config.yaml
vocab_size: 32768
norm_place: "pre"
positions: "rope"
rope_fraction: 0.75
parallel_block: false
init_std_up: 0.0162
decay_fraction: 0.689
decay_shape: "pow"
batch_tokens: 262144
seq_len: 512
train_tokens: 759700000
Each number is 50 + 10 x the weight over its row's rms, rounded and kept within 0 to 99. Layers, rows and columns count from 0. The size before them is the row's rms in percent of the matrix's.

# layer 2 MLP down (transposed), 2368x896, rms 0.0306, rows 543-584, columns 112-167
099:42 51 54 48 48 54 64 49 62 47 50 52 52 39 36 36 53 53 63 56 41 70 64 44 47 39 70 41 36 22 48 53 63 50 47 58 36 54 62 43 52 65 56 35 54 34 37 53 20 61 49 56 45 46 47 49
100:53 54 60 58 24 41 58 40 52 40 43 52 47 53 42 52 55 46 49 49 54 42 41 49 33 57 50 54 69 53 61 53 58 40 41 56 24 54 53 56 48 65 37 49 59 66 54 38 50 32 47 56 44 43 50 60
096:39 47 48 62 69 56 35 43 51 47 57 42 29 40 52 47 47 53 52 28 48 56 65 46 67 59 50 55 57 36 48 50 41 43 45 70 49 56 44 47 57 37 38 60 42 56 60 55 66 35 45 59 44 51 53 50
093:48 45 45 59 57 56 36 46 45 41 37 48 48 40 75 43 49 50 62 64 61 34 57 31 46 49 61 43 37 55 79 46 60 53 35 58 32 36 49 44 38 46 59 56 54 52 48 49 49 43 48 24 41 64 52 41
105:52 49 53 48 35 53 42 55 63 67 41 51 32 54 66 46 49 65 50 51 44 50 51 78 42 61 54 72 46 54 47 45 47 46 34 48 45 47 44 49 62 44 67 60 45 26 43 46 58 46 49 60 65 54 57 72
096:71 59 47 67 56 49 47 51 54 45 53 52 50 31 45 55 54 51 60 35 23 59 47 51 55 64 38 68 37 51 48 38 66 37 62 46 44 34 59 66 35 57 66 53 49 39 62 39 59 31 48 35 63 68 34 59
103:55 63 56 48 53 52 49 72 39 62 62 48 45 58 63 60 32 69 64 46 72 41 33 53 61 45 45 46 49 45 47 50 50 68 47 65 40 37 49 60 47 47 44 48 41 71 24 59 51 33 52 52 63 44 42 52
110:48 48 50 52 38 42 46 72 54 65 43 58 44 50 59 61 66 41 49 70 55 47 64 50 49 50 50 55 39 23 64 50 45 50 52 50 45 53 60 55 58 40 35 31 46 49 41 56 53 29 61 48 68 50 59 61
097:59 60 44 62 57 48 28 71 53 53 46 39 37 70 52 71 42 46 52 61 65 53 60 39 45 50 72 41 47 53 42 48 29 51 53 75 45 54 50 52 58 65 40 43 41 38 59 42 55 38 53 27 39 63 53 59
107:59 60 51 59 58 58 34 55 42 61 34 47 47 52 67 49 62 48 57 58 54 65 48 45 23 48 35 48 46 33 60 36 66 52 67 50 55 46 33 60 37 38 45 53 25 60 48 41 41 57 50 50 57 47 53 63
101:50 52 35 44 45 56 40 50 40 59 57 57 55 38 36 77 56 50 43 51 56 47 34 68 44 57 61 54 57 68 60 49 22 43 33 58 48 39 63 49 36 56 50 37 45 60 50 54 35 45 39 40 48 55 66 62
099:43 49 62 52 44 62 50 62 55 45 54 53 52 53 43 32 56 53 68 59 23 46 71 46 44 60 38 50 41 50 52 46 56 57 66 49 67 59 66 48 48 69 56 48 68 46 50 59 49 59 47 63 38 65 57 44
101:60 40 53 31 64 30 81 53 50 41 69 39 53 52 46 59 48 59 55 43 63 46 50 60 39 41 49 43 54 57 37 57 51 43 41 34 44 52 42 41 54 46 57 47 43 36 64 62 47 53 61 71 44 50 47 56
099:57 56 49 55 48 52 62 35 43 34 71 64 45 56 38 55 54 45 48 50 34 48 59 47 37 50 49 52 41 57 69 38 54 36 60 55 46 49 64 63 42 54 50 46 48 41 38 48 51 43 48 56 58 41 54 52
099:63 47 52 47 50 49 48 47 57 32 51 53 53 47 31 67 40 42 62 43 55 49 47 43 68 46 36 51 41 39 49 48 69 72 55 64 39 67 46 40 34 39 41 61 59 50 36 54 66 50 65 53 43 64 41 55
103:60 41 27 58 36 43 45 61 39 49 53 56 44 49 41 51 64 48 47 51 47 45 46 34 46 47 65 35 63 42 68 61 56 51 62 43 45 29 63 43 52 44 53 50 48 39 43 56 38 58 72 51 43 59 38 29
098:55 77 46 50 41 43 36 35 61 34 49 41 37 38 58 47 57 45 51 40 46 40 49 39 54 42 44 37 49 52 62 60 68 56 36 40 54 42 65 52 50 35 52 57 61 60 42 44 52 39 69 68 52 25 59 47
101:55 35 50 69 40 51 49 52 55 54 57 42 35 59 59 45 53 65 68 46 45 63 44 47 51 50 69 35 39 58 37 28 53 63 64 54 51 55 50 37 71 53 54 51 35 65 52 49 53 60 50 53 47 34 34 63
102:57 34 65 62 58 60 44 36 30 51 49 46 41 64 49 59 59 54 59 54 59 45 35 48 51 45 34 65 47 57 39 39 49 34 40 35 45 58 37 40 55 61 59 59 68 55 66 75 59 57 45 46 46 37 48 39
083:49 47 43 53 39 41 43 47 48 48 55 53 54 56 67 65 61 40 42 48 54 56 42 41 50 48 35 31 48 54 51 67 37 57 50 46 62 54 49 55 50 51 71 48 56 53 31 43 57 47 39 65 48 65 54 40
103:53 53 50 51 51 43 53 58 33 55 42 38 49 54 50 55 28 49 48 56 57 56 41 55 53 50 54 43 41 58 40 33 58 61 52 53 60 53 37 65 64 46 56 63 57 52 43 59 44 49 49 45 48 47 37 56
104:51 63 51 54 62 47 31 41 34 31 41 54 61 44 46 51 37 60 59 33 36 58 63 57 50 36 56 52 55 49 52 51 66 42 52 53 70 50 42 56 60 64 56 44 52 48 54 47 72 53 44 50 56 56 35 44
099:58 72 43 50 42 46 48 56 56 72 49 65 70 42 61 43 57 62 53 64 61 60 65 66 40 42 48 49 52 50 66 44 39 58 56 25 61 63 53 60 55 49 56 44 45 41 73 56 47 50 49 63 48 57 64 40
091:56 58 41 48 52 33 62 57 62 67 69 52 40 58 50 68 75 55 55 56 46 45 46 49 31 67 40 50 61 48 52 42 33 54 39 69 50 53 51 61 52 56 48 32 67 66 55 52 70 40 60 32 52 56 49 63
094:52 46 73 59 50 47 48 27 59 51 53 51 49 59 64 64 40 59 53 52 41 24 74 61 57 58 62 58 49 50 55 63 36 65 35 49 63 54 56 63 30 40 64 49 59 39 38 47 58 52 44 66 44 61 52 37
097:25 28 47 58 42 37 55 38 53 39 44 52 55 40 43 34 52 76 53 43 47 47 49 59 52 67 51 43 60 50 62 58 63 51 62 79 55 49 46 27 50 63 24 52 59 42 56 39 53 55 29 54 52 40 58 38
102:51 41 57 38 55 28 45 65 48 65 71 59 37 72 68 43 44 64 62 74 48 47 59 58 60 57 59 58 67 50 30 60 69 53 34 41 37 47 47 57 67 41 63 52 53 40 43 47 47 45 42 52 63 58 45 58
102:50 54 49 67 48 48 67 43 34 54 39 43 42 51 65 35 71 59 49 49 49 46 59 37 61 52 45 58 44 45 67 50 56 51 66 69 49 44 57 60 56 39 48 52 53 61 52 45 70 50 44 59 42 43 48 50
101:41 40 44 37 36 48 39 49 66 58 53 29 24 57 64 30 63 44 54 23 54 46 48 40 63 53 64 58 47 42 60 37 42 53 46 26 55 64 62 48 43 61 50 54 58 73 43 49 64 65 55 51 60 46 56 35
095:47 57 52 42 44 42 37 45 64 46 57 58 59 56 52 48 41 57 58 51 44 52 59 55 39 61 53 46 56 42 29 53 41 48 68 60 73 61 51 66 50 74 52 61 45 41 47 38 58 41 54 55 54 68 42 42
106:45 49 42 29 36 48 57 58 45 39 40 39 46 35 45 38 54 65 44 32 42 70 63 53 52 68 62 57 42 62 41 64 64 41 58 46 49 54 40 46 61 54 48 59 43 47 45 49 54 52 49 19 56 58 59 43
098:49 44 41 46 40 59 62 63 53 37 42 63 37 56 64 49 55 46 32 54 44 44 62 31 44 53 36 63 40 68 47 71 50 46 62 52 47 39 63 48 50 50 57 60 50 62 61 77 56 42 44 58 38 58 32 59
105:71 51 43 53 61 60 37 60 50 56 63 47 61 57 37 55 64 33 53 59 44 32 38 48 54 33 53 39 37 50 63 49 36 60 40 55 64 50 42 60 46 27 62 54 43 45 55 30 53 58 67 35 57 59 39 52
097:46 57 62 63 58 56 41 58 46 52 56 44 55 65 49 30 39 40 66 59 39 40 51 49 48 52 42 61 35 66 65 36 58 22 60 54 54 50 43 48 41 49 57 57 49 47 40 50 43 61 61 41 60 34 66 61
101:36 35 41 54 43 44 50 73 54 51 37 36 51 47 54 50 43 45 27 33 50 70 50 65 26 60 47 40 56 46 56 64 45 54 55 58 60 48 54 45 58 60 38 59 54 70 47 70 49 53 31 36 63 53 41 33
099:57 50 53 64 25 58 40 59 50 54 36 50 28 35 50 48 47 47 61 40 42 44 43 50 51 58 44 44 23 36 35 52 33 67 51 54 54 67 43 41 68 61 55 34 33 48 38 55 47 48 54 45 63 40 35 57
096:60 51 50 25 38 57 38 40 44 43 54 43 54 34 50 56 55 45 58 49 45 43 52 42 63 48 52 47 56 50 66 47 56 55 61 46 39 37 42 50 45 33 42 32 47 66 53 50 49 48 42 62 54 40 42 51
095:51 34 45 56 56 54 51 57 58 56 38 48 55 65 61 39 62 68 63 55 36 55 29 51 54 42 56 48 57 46 67 47 52 78 55 51 41 48 65 48 54 46 50 63 53 61 43 47 35 55 50 36 53 55 59 40
102:45 40 46 42 40 50 71 60 36 43 44 72 50 41 31 41 32 53 54 57 58 51 46 50 32 49 29 63 41 55 52 61 65 58 49 57 53 51 51 60 50 46 44 49 55 51 43 61 62 52 47 62 48 55 50 40
098:47 69 49 43 54 50 56 57 41 59 55 41 40 63 51 44 62 61 75 59 36 39 36 67 55 58 31 52 53 73 30 62 60 44 57 47 39 45 58 47 43 66 47 64 40 48 34 39 49 68 53 59 45 55 63 39
100:57 60 59 55 54 47 45 43 49 35 72 42 51 40 41 64 71 49 52 37 31 40 53 59 36 53 58 45 27 51 68 41 67 58 47 40 54 47 51 57 59 50 55 37 39 40 58 41 71 35 60 54 63 66 45 56
100:52 42 55 58 46 36 45 47 44 53 42 59 54 65 26 45 56 54 46 39 62 67 40 36 49 54 46 41 36 59 42 64 55 58 53 56 36 54 67 49 46 53 38 54 55 48 56 46 51 42 41 56 45 29 56 41
# layer 2 MLP gate, 2368x896, rms 0.0312, rows 544-585, columns 112-167
097:52 35 54 42 40 40 52 46 51 54 57 69 62 50 60 63 53 55 50 41 58 52 61 39 67 47 56 51 48 45 55 50 69 34 50 40 36 47 63 54 38 49 42 48 52 59 26 53 51 39 58 48 58 51 45 42
095:45 69 52 32 65 69 64 34 55 31 67 43 52 56 41 47 32 52 62 64 58 34 43 47 63 35 44 41 54 51 58 56 38 49 62 50 47 58 62 54 34 40 43 51 44 44 49 44 62 34 48 55 44 56 59 61
091:53 32 45 85 57 39 41 32 57 47 42 48 66 54 70 49 75 54 40 47 67 53 54 51 55 51 49 48 53 48 69 41 50 55 56 42 47 39 51 60 30 51 55 49 53 49 53 50 41 49 56 36 35 42 66 60
104:41 44 51 48 32 41 56 54 53 36 53 39 53 40 51 56 55 39 63 57 73 53 47 53 58 52 44 53 64 28 48 46 57 56 38 70 62 67 50 46 55 35 61 55 44 56 46 68 53 46 60 55 62 61 56 70
095:45 36 58 39 62 60 33 59 33 47 39 45 64 65 59 37 38 51 51 39 62 40 57 33 35 45 49 62 38 51 46 43 67 42 46 55 45 46 43 53 54 51 51 44 53 51 37 45 53 37 39 51 56 59 63 42
105:57 46 46 56 60 44 57 62 32 52 34 45 46 43 38 42 60 50 59 64 50 43 50 53 26 46 37 38 71 45 51 54 47 54 37 46 40 51 64 47 39 45 56 58 40 40 51 60 50 56 52 70 64 47 50 30
110:64 36 32 55 58 58 57 43 46 53 42 55 46 50 48 42 50 52 42 60 48 42 58 76 70 42 53 34 55 40 61 36 39 42 38 56 51 44 50 37 58 37 54 54 49 45 45 37 41 30 59 59 41 49 41 44
099:53 59 37 45 43 41 48 53 59 49 59 34 63 43 69 46 35 59 48 47 62 48 32 50 66 64 46 44 48 64 44 43 50 37 62 65 65 47 51 65 67 45 41 47 37 62 71 59 43 55 47 34 53 43 47 47
110:57 51 40 56 51 49 33 53 28 34 54 31 60 54 47 51 65 56 50 45 40 47 59 57 57 29 32 26 28 38 42 49 57 38 44 53 58 37 53 50 45 56 51 45 36 53 62 47 66 55 60 64 56 44 51 47
097:42 52 45 40 57 74 49 44 48 47 52 32 42 55 52 47 52 50 34 63 60 57 59 42 53 30 46 46 67 39 51 64 47 56 50 62 50 53 36 36 49 43 36 47 50 35 40 53 41 33 48 54 61 51 38 46
098:42 54 49 57 56 65 55 63 55 43 59 33 58 55 62 45 73 52 53 47 35 48 60 69 51 45 41 40 54 58 51 55 61 44 44 68 64 64 49 51 59 55 65 63 57 50 42 54 45 54 47 43 47 60 39 60
096:60 42 60 58 46 60 58 55 53 39 46 40 67 27 31 32 61 50 49 49 44 59 29 53 51 60 67 42 44 59 53 43 46 56 59 51 43 36 43 44 41 67 59 50 66 58 74 49 39 55 47 55 46 70 39 61
093:54 49 50 46 52 15 40 48 48 42 30 46 48 43 36 59 51 34 68 51 54 55 33 36 45 60 43 33 39 46 35 38 67 64 47 33 40 32 49 56 83 35 43 58 49 42 69 58 50 40 58 58 25 48 35 45
092:44 44 50 51 43 49 44 53 64 53 53 58 40 66 61 33 60 71 44 37 52 41 40 57 63 56 35 62 59 59 47 44 60 50 55 66 50 40 51 62 22 44 41 47 48 42 39 41 64 48 42 52 57 59 51 74
101:44 49 44 43 53 64 62 55 38 50 61 47 45 50 50 12 84 52 60 43 61 44 57 54 70 49 45 40 70 49 52 51 51 49 49 54 48 33 45 37 60 51 43 49 47 45 47 56 61 40 61 60 65 55 44 51
096:39 42 40 66 49 51 51 54 52 53 51 49 43 55 56 33 74 55 48 37 59 53 46 46 46 43 46 45 42 70 44 58 39 42 52 57 55 52 56 57 55 45 56 51 71 50 65 51 43 51 68 50 50 54 58 49
106:45 37 56 46 62 62 55 60 59 63 33 45 18 50 54 49 51 49 70 41 54 56 37 51 46 39 72 38 60 46 57 66 53 74 56 47 50 39 56 53 51 39 54 50 55 45 30 46 51 44 48 61 47 67 43 45
100:46 42 75 51 63 46 59 57 35 63 52 51 48 62 56 33 64 44 70 49 69 39 66 59 44 47 52 45 70 62 49 48 45 45 61 49 53 57 60 54 61 26 49 57 38 44 61 61 41 16 39 48 56 45 61 48
119:45 53 35 48 45 52 39 39 53 49 53 54 47 35 37 52 41 46 58 38 31 26 57 52 44 49 50 52 62 59 56 35 74 44 52 64 52 53 57 51 52 53 41 49 39 54 44 62 44 43 68 42 48 53 60 66
105:40 41 51 44 56 50 59 52 35 46 56 47 61 49 64 53 40 51 51 37 34 48 50 45 49 64 53 68 56 62 60 48 45 56 36 51 34 55 58 38 34 65 51 37 35 47 68 43 47 37 43 57 41 59 56 61
098:57 67 48 53 40 40 46 42 36 43 46 29 62 41 60 52 56 47 54 48 40 37 27 59 47 51 60 49 40 35 69 42 41 40 38 55 41 55 47 36 39 49 58 52 43 45 34 61 66 58 42 63 42 57 60 43
104:53 32 57 60 52 53 61 38 49 65 55 41 36 55 42 31 47 47 53 32 49 48 47 55 36 61 62 50 45 54 54 50 44 40 48 50 40 56 72 50 43 35 56 52 52 44 52 56 64 65 54 48 46 22 45 47
089:53 47 56 55 50 38 47 56 41 42 69 73 32 41 58 59 67 57 59 20 37 35 66 44 40 39 39 57 50 52 50 55 63 50 56 54 51 65 28 50 48 43 53 51 48 61 55 59 58 51 53 53 62 45 48 61
085:51 53 68 46 45 50 58 70 37 49 44 40 36 39 42 49 66 41 42 47 49 56 32 44 57 25 37 32 48 61 55 38 50 39 48 48 51 42 26 45 54 60 39 66 33 59 48 28 77 59 58 28 47 48 30 54
109:39 53 35 51 24 36 39 46 44 62 33 46 37 52 32 46 46 41 35 73 33 41 53 38 60 44 42 65 46 51 59 31 55 56 52 62 47 41 54 51 46 44 43 41 42 45 54 52 55 38 64 44 51 49 60 53
103:34 66 40 56 61 65 66 55 37 38 46 55 53 56 48 61 35 35 53 49 55 60 27 38 55 51 38 43 55 44 49 50 57 52 52 54 62 56 46 36 59 42 41 48 47 62 50 45 57 59 35 60 55 40 75 61
098:39 41 46 58 58 55 42 34 46 33 62 37 34 56 54 50 37 43 65 42 38 42 42 52 55 44 33 71 59 64 36 64 56 67 44 56 52 57 45 54 30 43 45 54 54 62 59 51 44 43 56 44 46 47 50 33
098:53 35 46 28 41 58 62 36 38 45 53 58 46 39 54 48 48 43 54 59 52 50 54 49 39 49 42 44 47 53 43 55 48 55 68 56 33 37 43 45 38 40 49 41 66 34 48 44 33 55 59 67 49 34 54 65
091:65 43 45 63 46 54 73 63 69 44 62 45 41 63 27 38 38 38 51 59 59 43 31 49 56 61 60 43 42 60 50 39 72 52 55 56 45 43 44 46 48 58 55 35 45 52 54 40 56 36 47 48 60 56 36 43
099:49 51 42 35 54 37 52 50 66 46 64 44 40 55 52 54 48 47 61 49 39 61 33 50 40 60 68 68 51 36 46 24 60 56 53 40 55 55 34 38 46 72 60 58 43 50 56 51 43 64 57 50 57 58 53 67
101:41 33 43 30 47 64 53 55 48 45 31 46 61 40 35 52 63 56 38 39 39 42 65 55 41 57 37 36 54 69 49 68 47 55 51 51 54 43 46 45 57 52 46 43 51 48 52 57 53 52 49 37 47 51 45 45
111:25 48 51 42 41 55 52 61 54 50 46 52 56 54 41 47 58 58 61 62 40 37 54 61 47 52 43 50 46 43 59 37 41 58 42 58 49 49 54 42 60 46 64 31 50 30 31 54 55 35 56 63 65 47 52 55
094:42 67 44 44 49 47 40 67 52 58 62 57 54 57 63 51 52 39 56 57 54 52 66 57 43 68 45 49 51 45 45 64 48 39 29 44 51 58 49 68 53 24 57 39 60 44 49 47 64 46 50 58 49 57 59 48
099:45 46 46 36 54 54 54 47 33 44 54 51 66 42 59 39 55 56 50 43 51 60 60 59 46 37 54 49 56 42 35 52 39 54 52 48 51 54 51 66 53 50 53 44 35 55 62 51 46 41 32 71 72 50 51 37
096:33 51 42 44 59 49 59 43 29 65 51 65 56 64 44 60 75 52 53 64 51 31 49 36 36 49 58 34 51 35 52 54 43 51 55 31 51 49 49 42 45 46 28 32 44 51 50 50 61 56 48 41 60 60 35 62
091:48 41 44 60 50 43 51 46 41 53 56 54 47 46 44 47 57 44 40 47 44 40 64 34 65 45 49 48 59 42 35 46 48 45 57 54 52 42 42 46 59 29 64 68 30 51 61 50 49 50 62 43 79 61 44 25
095:40 53 63 59 38 65 55 53 47 40 48 55 50 58 56 64 57 45 48 43 56 38 49 56 49 43 56 42 59 47 41 57 53 40 59 42 53 44 57 42 54 51 42 67 73 36 58 48 40 42 51 44 40 50 48 46
100:49 46 41 60 46 63 69 27 42 42 31 58 42 35 66 60 39 69 50 40 49 74 44 69 56 60 55 58 40 63 42 40 65 56 67 53 37 48 57 67 56 44 64 43 47 59 61 34 52 53 47 46 21 61 54 48
093:49 44 38 51 68 47 32 57 41 48 53 49 56 33 37 28 42 55 51 40 70 40 57 46 46 39 52 43 69 36 60 50 51 52 46 55 50 51 33 59 57 52 42 42 37 34 54 58 71 38 49 40 57 61 53 58
109:49 49 61 48 55 62 44 63 55 30 39 45 48 51 43 42 47 60 60 60 43 41 63 58 54 51 43 42 41 33 65 46 45 49 50 46 54 45 42 57 72 36 52 42 64 56 56 29 47 66 52 66 62 56 62 49
099:47 58 45 54 36 62 42 58 45 45 59 64 54 55 36 44 44 41 51 67 52 61 42 55 54 43 28 38 45 40 67 46 56 44 43 51 59 55 32 43 59 45 53 43 57 51 57 46 51 43 64 59 56 46 45 47
090:42 43 50 46 24 48 60 59 48 61 28 48 39 53 67 44 54 54 69 43 38 55 34 39 29 53 41 52 58 47 65 49 55 44 54 31 35 52 47 45 27 62 56 50 38 56 72 46 53 73 49 44 41 54 33 45
# layer 2 MLP up, 2368x896, rms 0.0314, rows 544-584, columns 112-167
097:53 36 54 46 48 43 49 52 54 59 67 45 58 58 45 66 59 68 55 30 51 56 56 36 50 50 63 49 49 39 51 45 50 37 36 45 35 54 65 38 39 48 40 44 59 56 51 63 47 27 59 59 50 36 52 40
094:55 38 40 85 42 36 34 49 57 58 37 68 50 38 66 26 61 39 27 49 56 58 55 35 44 47 57 60 90 55 43 40 64 48 50 53 49 53 46 38 48 55 61 59 65 50 53 49 41 33 48 42 62 48 43 38
088:36 32 46 63 55 37 46 44 52 52 48 55 55 56 56 42 71 64 42 35 49 56 56 56 70 55 53 34 47 40 64 41 58 58 43 50 48 26 44 68 48 47 58 51 57 60 53 58 36 50 49 24 37 39 52 52
108:42 25 40 47 54 39 51 41 63 56 36 55 66 43 56 59 55 55 68 50 62 45 55 41 50 55 53 42 41 50 42 58 43 33 46 51 38 43 60 42 54 36 58 58 50 64 38 58 52 50 53 37 57 44 55 31
099:54 35 57 61 57 57 36 52 42 49 38 64 44 54 51 26 41 58 41 54 72 46 73 31 34 55 47 55 33 49 51 57 57 53 46 55 60 53 43 68 59 43 53 47 45 66 36 46 55 37 50 45 41 41 53 48
109:55 53 58 57 59 53 38 57 39 50 57 63 75 43 47 36 38 70 38 43 49 55 53 68 55 42 44 53 49 50 39 56 57 54 61 62 23 30 60 49 51 59 50 51 46 56 49 57 45 60 44 44 52 50 60 43
114:47 50 65 62 34 47 53 55 41 43 62 52 53 48 64 43 45 49 43 43 58 40 43 40 33 52 55 62 44 42 27 68 45 53 59 55 43 42 67 53 54 31 41 50 57 52 58 57 67 45 41 47 57 52 54 60
090:43 48 54 47 36 47 52 52 61 63 62 37 53 36 50 42 45 53 45 33 50 55 26 58 54 61 36 50 63 58 44 40 58 53 41 43 58 34 43 64 56 39 38 40 44 55 55 51 41 71 54 37 43 53 50 47
102:49 56 48 47 54 47 37 57 38 40 44 44 47 52 47 42 68 49 51 41 39 56 61 56 54 47 59 47 49 27 61 54 61 45 56 70 55 47 48 55 53 50 43 59 43 59 75 50 58 51 64 64 53 46 48 41
100:41 52 42 59 56 59 60 47 56 40 37 48 35 65 37 49 40 48 51 33 45 56 51 48 56 43 39 31 58 56 62 59 56 48 61 55 63 56 55 58 55 54 45 53 55 56 62 43 51 54 59 55 41 56 52 54
097:59 36 45 71 56 43 58 44 50 42 59 57 61 60 50 39 63 50 44 37 50 41 20 55 52 56 30 45 49 48 56 40 39 59 59 42 55 44 51 74 64 49 66 45 44 58 29 46 49 48 50 55 42 50 55 40
100:40 30 52 40 38 41 56 34 74 38 68 44 47 19 59 51 55 60 53 67 30 50 35 49 36 44 65 56 58 56 36 47 46 52 52 58 41 46 54 42 54 51 58 46 56 46 44 73 32 73 44 67 37 51 55 51
088:42 52 47 49 44 83 49 57 54 45 62 58 37 55 61 32 46 70 44 47 42 36 52 59 56 49 47 58 68 60 61 56 31 14 60 63 56 49 51 39 35 48 56 50 62 62 38 54 45 53 48 56 68 53 55 38
100:58 41 60 56 40 50 54 39 74 43 43 43 37 48 50 57 45 39 46 54 55 51 79 42 56 36 53 43 43 42 47 64 19 54 47 69 36 28 53 45 38 58 66 54 69 53 49 49 43 44 41 30 62 38 67 48
097:53 51 61 40 45 55 57 63 58 53 53 59 58 38 56 54 51 34 60 49 45 53 58 81 56 44 53 21 49 51 45 38 60 55 36 54 43 39 50 34 49 43 48 63 57 53 47 48 35 47 51 65 42 59 49 47
101:60 65 38 63 49 64 42 36 63 47 55 52 50 54 59 41 55 55 47 37 54 50 58 41 50 37 44 51 52 49 45 51 49 50 42 53 61 60 61 41 40 57 47 61 53 63 50 44 53 55 54 53 50 42 75 59
104:39 43 49 64 53 59 42 42 58 47 42 39 33 50 45 52 42 47 54 71 48 36 65 65 46 63 54 44 39 35 66 41 47 56 49 57 32 48 52 50 57 36 62 47 40 46 49 48 52 45 43 55 47 68 35 59
100:66 56 63 45 42 60 49 68 63 46 60 41 61 59 46 34 50 41 33 52 56 72 42 52 54 53 48 49 52 44 50 51 30 72 54 43 69 42 51 64 51 49 35 41 50 46 44 39 34 29 54 46 63 67 50 49
114:47 67 54 51 72 53 46 54 43 56 44 48 44 60 61 47 37 55 37 58 51 70 37 53 53 55 48 45 37 34 63 60 32 51 63 40 35 44 34 52 54 55 61 53 42 39 50 39 51 50 43 45 51 50 35 35
113:56 57 51 59 48 46 55 34 60 54 41 48 57 37 59 57 46 50 43 65 63 54 56 47 61 45 50 35 47 44 42 59 41 57 41 66 50 41 36 64 46 26 41 44 48 29 36 36 28 50 52 40 69 58 48 53
109:58 49 58 51 47 56 45 51 54 33 45 54 47 45 45 51 43 44 59 50 58 34 66 59 51 62 50 34 43 42 51 37 51 40 63 50 51 52 65 59 43 49 31 40 60 60 62 56 51 54 44 64 68 26 32 62
099:60 60 58 47 52 45 39 46 38 43 65 57 43 45 33 44 58 38 52 58 40 46 45 59 43 59 46 40 47 47 43 35 49 30 63 58 40 34 29 36 51 49 59 32 40 51 47 58 45 38 51 76 43 57 32 52
085:50 39 51 67 51 40 49 50 47 33 66 78 40 46 64 63 68 63 60 23 41 32 61 34 40 36 27 44 52 53 50 43 61 56 59 56 41 48 47 52 47 45 45 53 45 62 60 54 55 47 50 54 49 38 40 63
086:64 39 37 68 49 43 52 25 59 40 64 53 64 68 56 53 38 53 47 50 45 51 62 59 45 57 60 61 53 43 49 64 42 57 39 57 39 51 56 71 33 43 57 24 68 37 58 68 28 49 50 66 50 41 65 39
111:53 44 54 48 54 56 42 41 54 44 22 52 46 63 55 41 45 42 43 53 36 56 61 54 50 63 50 61 52 50 60 37 48 54 44 53 61 46 58 46 42 54 43 63 38 48 43 56 55 46 74 47 38 61 53 44
100:33 44 56 43 76 62 50 35 43 59 42 37 46 54 36 48 39 50 56 43 56 52 44 39 57 46 49 57 59 50 47 54 47 47 61 48 51 47 50 23 54 53 23 51 45 50 49 51 58 57 58 39 55 65 61 59
103:49 49 61 52 46 43 57 49 65 66 61 68 48 37 57 29 50 64 34 65 34 53 66 33 52 57 58 45 58 47 51 35 32 61 55 48 62 38 40 47 81 50 50 57 50 58 40 41 47 60 47 67 32 45 39 56
098:50 35 54 64 46 40 54 62 49 42 55 44 47 59 44 61 54 59 51 61 60 51 43 60 57 68 44 36 44 53 58 59 42 43 37 68 55 42 68 44 67 24 72 48 65 68 46 74 58 28 42 32 44 47 29 67
088:72 38 54 64 55 30 62 48 57 45 67 32 29 68 39 51 27 43 34 53 70 41 31 33 48 61 52 47 47 56 63 38 41 55 56 62 53 43 45 50 45 61 42 41 49 48 54 45 45 74 46 44 36 50 32 46
119:62 44 47 36 39 34 45 60 54 58 44 42 52 50 38 55 49 39 50 42 36 66 47 61 52 56 58 65 52 44 44 60 54 45 48 58 62 65 40 41 47 37 46 56 54 54 57 48 39 48 60 41 59 65 48 51
093:63 16 50 54 49 62 46 73 58 32 31 51 54 53 49 24 54 50 44 49 51 41 57 41 56 51 34 33 69 59 71 80 56 59 51 43 61 35 54 45 65 37 57 44 52 41 40 46 54 52 54 39 54 49 43 59
104:23 45 43 54 51 55 35 56 49 64 49 49 58 58 53 51 46 60 60 49 53 53 58 46 58 38 32 42 57 44 49 49 49 49 41 56 64 49 58 46 64 52 55 46 56 42 56 39 68 29 46 55 48 56 41 53
091:49 46 47 47 44 59 45 53 55 63 43 40 60 48 48 57 31 67 44 58 46 48 36 58 62 38 45 39 60 44 43 40 42 35 66 68 48 42 55 44 41 70 45 56 40 49 62 62 34 65 55 52 56 38 39 39
104:57 52 41 61 47 42 63 29 56 50 49 62 54 44 39 64 37 51 41 53 66 57 51 41 60 43 48 58 43 58 46 60 54 54 66 52 42 50 48 36 56 41 27 49 41 53 51 53 55 43 53 45 47 44 33 53
094:43 52 46 56 50 47 62 63 44 53 63 62 40 59 47 55 61 48 47 51 41 40 40 45 31 58 65 43 53 40 65 43 45 53 46 36 56 45 44 44 53 59 51 53 33 55 60 47 64 46 54 52 66 65 40 68
093:47 57 42 58 44 50 46 54 57 62 60 43 59 50 51 52 66 26 60 43 34 53 45 54 40 55 61 50 55 58 62 61 43 54 55 37 57 61 63 50 50 56 26 46 69 48 42 51 60 46 46 53 37 42 49 62
095:26 47 42 63 25 58 57 53 59 36 46 42 44 57 64 34 58 60 45 58 58 34 46 56 53 39 50 53 43 37 23 56 59 58 48 57 54 55 51 51 46 60 41 61 45 65 58 44 62 47 55 61 39 26 60 50
110:51 54 43 52 38 41 52 60 43 58 56 52 53 60 65 66 52 65 54 59 53 52 43 40 42 42 53 37 52 54 65 23 40 28 45 62 56 51 54 57 53 51 40 43 58 48 44 56 33 50 58 53 50 49 62 61
097:48 43 62 53 41 39 65 33 62 55 40 43 50 63 50 58 49 58 69 53 40 61 61 63 57 49 42 56 26 54 55 51 54 46 47 41 41 41 58 51 46 39 45 55 56 55 48 45 27 73 62 71 33 43 51 53
103:53 43 61 47 57 51 35 40 57 40 50 48 47 43 36 44 54 37 59 45 44 53 39 47 53 57 29 65 50 43 69 47 38 55 43 51 63 57 56 47 54 50 58 34 61 49 39 42 27 42 48 60 34 64 30 47
101:41 60 46 77 43 30 53 54 45 39 27 47 82 36 50 52 55 26 40 43 42 39 72 61 47 50 56 52 40 47 44 46 51 45 47 53 36 40 66 59 46 54 55 52 63 39 57 40 58 27 49 53 39 41 31 74